Part of a small language model's weights: 3.87M parameters, untied embeddings.
Each number is 500 + 40 x the weight over the matrix's rms, rounded and kept within 0 to 999. Layers, rows and columns count from 0. Numbers have three digits each.

# down: layer 5 MLP down (transposed), 512x128, rms 0.185, rows 438-462, columns 0-127
# up: layer 5 MLP up, 512x128, rms 0.187, rows 439-462, columns 0-127
down438:482494482489503442548488459510461487541484480542516443546423545531540560511475494557465451513378494468532473421496526448470511448495512542469516493474549435527508438506487492523506501480490538492528490521516468526488511456503437464467547438482476492415515468564496497499494506516537467496518396469547478438465505514524497474528523537460605499531535444514476457446452456518519528480533
up439:442503428520558566535500482509481449477551480496526481474544541518458543556504487481580484452463531478509449591458562564505537450515518475482469560469495519485507543465471514481495516501503385425546449403556533513566545456562517503548543540517511551516507454500576445566466495457472463450494489493440511515484486488502466465473467455472458552515442518491476550475482514471568533546554
down439:573473489490451518549575517463495523522397434458501551528575470473518472479448506503454504466480560398558459448523531459428472520446509537480514473497506570512433494476500452523464465527472539522433515588519460472577486532435461484509492526543494550393522497508533559485577503535473585521480466544483512536562474508433534522476522481469513530493520481516456475504550499454449529520479
up440:514536633482481466444536485532417459461497477546473476451559526418467451505533493555519530481543509474531476549443444592430426533473530546437534504562589466569469479548461558467475421521531421476474497467499493495426484512481586517495568480555471495507457493514450468515591473577499538494543517555457497502543489545538463523491589474534555501442461514537465471491491554530484448573514
down440:526502500554449508546526506534381542500336508474425510520540489533541508548481480562545524491488525488543489455499510413490506550536560538475493573451472489436499540506550462433552556528504532413520555500430490509548424547364459485547601578449461439454508477517557481416458550589514508462432510457475500444603522528483542463490547555506545521539532422540478503568501501481509542583499
up441:492466529464515543472555477548482472445458431539451569504446565497509483475491465501483489373475513519517470503460435490514486554457525514498447514535440568483523486515547580505450462531483451464504524492538435526481492524460456510473473508481519506454498470539432470525477522494534541497520528529511565548529553498515474476524562498537451545515506539571496522525496565505390467523516
down441:495542501553451478460456574449488531563506531523488524534517478503539475525514530540519490531541463506483539562493527488555467433524505492467511485473484455497477510470467464513525513480576509500519478525486510460524470444573495502484551485525471490552501441519563444488527530532473498527513500471450444465570511528482532540529391573484510496490498486444496475514496471490545545479465
up442:514491473463463542479555523486546459523507522490503510448383500476457480480478533477486520533525512499490506437506473488475577455503509560428414441482404504496486498465475566506455453514482553496449473543528454511544525533486526487450528433451400542529477582504555500549422422467464485457495522477468486490536490516536496496536498448457500428483471457509464472483528514482465556475429
down442:474543557519567460461503433552464500409446430545517471470514536543551441479478458510514459484462519471501550412509507454511448489467499421479550504593485507531481525429511519488540478427552447474443495494519435423506439470516465522481582469630597508480502514473486499440606547508514560561514510516496515540469512450572552546523514530472526572519468550520513499446512486555553492547478
up443:571502519509509523473452522439585470538564552489419558506488452457476458449429546492517537516581452537524536442516550540457469476585519430524521492484505473500514513559517486519519455511480535430425547592462477516445460533535455569528459488516510511466499473534520520488500470476484506411520488516475527553522490483515484517500518445466449455487457453478515449455523448482553504431482
down443:471480486462400524480556522475519503505426516478529527569501478506525489459539562546471519585432564422502447517543509522541532482515437529477601445494447466515558459500590444482460517429573512524479442467543527536467486452499469502537533512549557522545439518570434506485516501466542475477517482452508574528489455485503475489429475498447478508481487512481505509484378493516502480474484
up444:557504506495526446530522525439501558525520532492532531534464526450451471566475492487528501485440511524508457513435478506572520557443451471507502518495530538564507564506524487458559576524448470559489503442489480408478484493480484488415458512591525504544509532461505516468575516424570495541505513452456542492426487551564482463496477512452506549443498476483534502531539547455447513517502
down444:529547344454476498494454507459462610440620411480546512479454500502526487482529504531467495449564442562510484563532518484516486428541476443457508494424538515432507481450525466531497477504456533474507498550433429572491444496508479559456446504537534518504492465500511497554492505538530532462438554424512563533508522564492373519567557444475483473538440572460476485524421502497515467499505
up445:485407521498472518496559423466497542530526478550522544493501484444517484445458572497491524439414515505561490501497525515546412529549460479458493503422475492484527514480455505499506470506548611551435456506491521491520528494523514453482457519590440503552474443532522477548488501553502481507423554476490459544504495535527553488473485478473518454539492492524560539541488522485513584517546
down445:554501500561536515513450570514529475493499556482535504544526545504498516484548420492507483504571544484460539494488442400429555408459579575458485566521514525492449531503550487524484518502466389484519562448451512524433494527529501537527554483475590484518549543478454474416507491499531575472532470503487511470469524460536516459529557513542475540530463492465455449478502464539504496481463
up446:459570541467572509459533486398584474510494584485449479507467544479471533507448436556461512502401530544547540426494487502454518521455432535451545504550401539438450548509495539523432507480533512498478465457554513457519546501488442450496554467493509422469475491482494508455492473563475528533483568544525564493436508507608505445573501462510479507555429487491527489527498538513533442473486
down446:586459524552479416536490561510437454470528467535526506568616500550509486527478529547511574505492543558541460499487620532436463459539509484567545495521537593499430491551518519516547459523539487515512511518452507478479472533503431471489437480503495493530520498482561518523536483459487588481502580500470567530556579560513529542485479476470539481524585438553535441493462525497485393499463
up447:560469489517532520469543486497557508509477562565522611499466471468582403491532493493487488546512565414546557459472540532497486601540472471476548465505475533538547438473483516509474480504494434504506515488516557494552526529510449528435444479518509472394488529488512445497477524524510520477470514440476462511566533441532583485471421492554559481495433416571454506426514476477545525511556
down447:432485457528519435539447509514552428472499522470520402531504468469480555517556440479573522445535466583487486562543450433492508523479565489468459586493473509496491540505524490493512506509557561454546557484482457423493482446451487476610472475513490475560569471506468526527531537494466510527551483503501511559466486496489419551549501465482486517471563544497557529493475604470483483502519
up448:484527508503556495452484434504519539503518508424503500502481458438519469491471477561517515479541558489488499469472476522439539481439502578486482488406491491523536504483464532544479456452479447469488505488545483527486414508483513491426499484487558487491584541443520579553551530537533505518501508487436503433494540528541520589521484518531475420443542482456522480475438544595546533486467
down448:518452450490566522509521479524553480487497540494505548522519537597549480478565514455482459572489477459499502516503529502548480482497490521477486583526517493475504491455541493486531502469479492429469495508510555420542516498459548541505571491502473507481504517519492459493477460523508471430493531490562442535536407440518505470502527570487474547434457553503552550472469419526515456541511
up449:363513526511525477522438480454512559468517511465480458498558539419484501412465544490417486412506483503517550525513617527519512481461544510503510500487568451470513482473441538520554526483516421501491461457497498500462438468477571491497514542507458502451459540525439538518496491557429480445385532407528426450444391509457480507529478526509513513477517411462432480426513561561439496495522
down449:593468464460503501572492484507575477511448532515520464498450480515535448496515514485503521514515481496533470535564479521463459513493571456561478486456539575569477497545610441434498496537572570508576519511562466501476483529546565531531489503493528446464468516491582478458472505510458484569597489559471552539599604553572506579501438495503492564535478591511482463471479506492484464483446
up450:446500493555500511406475570550510560456496525524506557496463595520480531565523486486479536485550500488499466467457511544577491566476540511505546557493450539522561477571540551558520538556442536439536529528453525422540498487501470533556459479478581510494498424464422511512479512365439485479425507518450503527504488464514536460491497509498459504503519521510498508456440514487512537491521
down450:536476477511476438509431487464483531486502551512543460572513505565496505497453588500493526516544473533499547523556473423462531505503497536528522575498464464537502564528472526474503457489511519537506492457505494534412516502493504552579474515464462491570505440533470476571433440452537509543538541532538517464520500474568550482494497490519511528496552540483576498498549525499502419548557
up451:482467488540472527452468481494573460470475573535452456418516520494484564446513491490547511515420501514483448530509464541502561420488516503538499502486450498520483443506503463466498439553562492527446528470515561468522475466518543413527530518553458498526463450520432507492509479528486565502513487456600454463460535558454485516511523475502476547541570544507517471501495501492521550558440
down451:446469469489491475529502484483459566579531470529491545519474463475558506499483587465597486495527516477496495496502512553482489538545515539493448550476523507534472561485515550449551496512473481490588435498512547498517552526488487516475540484499503469397504503553592488486533521531574480558498506496527486514499480499545568446493443509522449496527532503523487483540468574525464502491446
up452:460496454467421508548516527561515543530560494477514466471530529475498455539501541512583542490483490548453499545441473478522450506490516535493475531449539429573515455485576546437510513411491485518606496532514478526549514447512565502447524496534450558567506482526506478489497515455516539490492497463460542480530507478467549462547417558519435501482565487572533543510446503478545590545510
down452:530523464481492500458476491483509526472415487517493501531491506524461533507472472526417527458520492465534524447563528483455531478540430508539552501472471565404495538511459522492484479524529460495428553499432482513445484579591430460466517504409491491460495472516490459517446461539461565438543522493551522481527512513521423554535537560527528518436492474534476497494533520477497489443520
up453:515491475453478487458491505526484489562439458508391508488560405516493480469490510486508489468441516524440515521498499529537466503449487457431507539444482469478480596515460594498556482535521550566468448513458556501475493397459512568501509556501526514437454530514488500480500470536470528485522552456525494511510545511542531503495512459481524487490517571471521481475526522524468516452520
down453:435550477542511530542504517438568571476536442506592457468520515496439548482497444480486511544515505533551458484528559552579541465503512473548489449528531515518491469499512454539532449554442494435525554452538489552564445585530497445491532437498508533583525475485539546543557413486524466464423366509474467437525519523460490501532548532557489478465443437497521537549535465506500417516538
up454:520462503492519516458520457491494475492474516498426431458498456536473502514449517480548461453501487489508483543537553470520536453540521444495534497537502497515540501566529601429507514513510462507519479497471437537505562499518508578570509518458452522496467468484530513471498527463498543578501515521521570457458478548497487508488580506504461458460460390500463515512475540591494535532550
down454:484529459498529523512376508475489555426512495506535487562482496518482519489534446473536510504517533590463494538494550493487482553478444523493421502512481514506471473465519496508451527476470468546532517546505560498428458540438515434482560490472568444529511481539490482483545478526535413508463515509479437462514492520552555504425430504531506540455495503465495508551507557490436499478435
up455:561490519512556587529483439534494454506437513569556585555472546534523457451515485505542467532504585467468493562489506433478493465520453487557502434548456527483496558482446500465572547527519455479523456517493445541474571508516492479473464425468461499460564489425462497492461537548478371463522529508464457454537469485521451520515490450571524575554521569509494551456518496464482484525491
down455:486555434470495431520554463489481492485545489472506493531467542477499537484430517501514521473508512486554459454542487543514542528548498496421449515523546474478519471588487467451467593449543563499496571512547485533600429494518499487539604561497547477508496505517566467430472484493496611515531522536564481466548484528532471416453498514424468487538527507452509437551578447570449482540539
up456:477585483505499487504533478480508529550511494471502456443504472482403504530517552524513509572506568516476487486550454480488504508493418480473475535447488505532490471485468501466535538525417490524473448530542592450592492487446520522509473502523534536495524507495517420493532492476565529463396511507543430531527471519478433518474504469485475498516493435566506451490502448513450547458490
down456:495441457420484520512398519493542546494446485495551439544543533465473475434481463498489458449473377546497502537529546500570558454500545477522545450521526454482487597555493450446460494502537512450455526518567543525488536506560556464503520506519527501439477554516497503503527464535435559507557516523546575476469442527562544485453446473505511475498533517461531500529495562468547505487454
up457:475469482434460507509517519474504553524482512584521584440480472513451572459484514535561489590487434570517470510497523515550421430466503438600440561612397487535553459492605499426486578475547543519472526483453457450459475513516557501563546492452408654563502469512492475590559461471431496502560510480488476515509478518466483414535487467471498445509475501445513484499442547497516499523495
down457:525577469474501509497485504530543481492453422547404512472495526473496458536486493442568497481550504458458532482545433537504464509605607491534504496422513573418498522531501438509522516487491504595555508488452554429419448475545535482534425447455539524481544504505409542506479553407450595526516531463520534451488473516585496468610578612555528405537458474510456505541522472456566435420513
up458:479522519508533486513432491518500536481466483537499453515485501544476561560508582499512506431475479479417519517516507569544540520516574560549582493437532415472458503479475475518508597486498461476490492568558499430456520460529542470521503610510538517560502525449522495503470460488456483495487462405504528470433445486435487494495522468532486500481540542525463561499497470452472589529529
down458:541517555445430530484509507519505482535505528487430434450460502485525484530535457448557497553490483586508486498504451472478536508466521406468507456523460517556485466477499530484537445514526510563518566476534445501509509550508522491518452487551521528494435439541413531510479509505514450549556496533525508451567573515498517511479473477441495527406484581477510478503516493501549531581474
up459:546484443483496492480476558482518543473528492486550539538573516473524568433483495490479518513518547480469493455513553423515476465506371483480482492546499465441493515534494474486502527509528411525512462527528550509489465478500541504492509510533465495540549516561446498464531498560515434490488481517468533531457480524452472527521458421535482529504483497513545494432485497509538479513504
down459:443488534499524551530546503503494504442525509550530464574447591484494547501521492475508539487534501540516533548494494586531487553413515538530483488504511481481493501506520417548529491423488467484468588561474510500508482476412493555527454456566480453489464522531528477530508562573549471440390521467497528479578480483470518499490476520495518522456515481532505484565486480490491486499497
up460:485506506459473448567481511473522519517521568481550463523526505503489582505467463470426540523490515543531524535516501504463579477505511439491460502459513559572482466512476519488456464472538502515473506530470541473455458511523533498472472474472417478536604525450528493497501525560522454502475477514489462549487488540573516492455509471409497459451441465484462477462531527461490507504542
down460:471574487437477476486509489450533506542508407482483508506487474453450498519528512483456506483548504493511455444478502509551471560564511513533486488456460520486573496509524446449508486466443514435519568452436503501546460528525495465568515512500513463473504509554466485496441435485486560508517537418491515471531507563550480465540480404470498508492518511491524532514482449496561370481529
up461:451502470469431445472559463459512541579555469479484473461517468496534468503551524459525537533504456464434490469570497528487497497540470555471492495483522477528415496452508585461521517498511497515491466543481425502524504533487532458445485510504502523522441557490476495525504462558449480515497500474457495491516500498485504521539464492547553465502547521480597454489455466578563563537525
down461:535533582568465491553472540532481477465475491558501487545554444494492568499495493553450458519520516488551549509450540445545477503457541525515524515526525481404566499524524416528463510469508468526541512524542577459487532495534439472531516493452509501452550425513488500464551512469534555487471512503486549497549483508567513529524585484526432516542507487501428524476523457402474462478405
up462:456434482495540600451586483521562457556496530513483458536510442522543494505509516552463522551531529452506512507477525534536468493439476543458564502452455500507418501498496423524501490527512515462510506485528566479469548518568485563413497472531495496485456527484555461526476375569504538540447550388467503485507419408572490485501439486538535515496484529549463472479484515528524531522522
down462:521505455545522435550450538524419504463480451427480562498494463537521550542465447477473514485505499418510502459524522409507485483474547484544490457487480505463534488516581580489537510500491484494504520501470446491510435429449502428572546560498542485483488426525537502505506547462515450485526497471469526513495535481509580587556517593511491439526505486501556513533542489544483482533544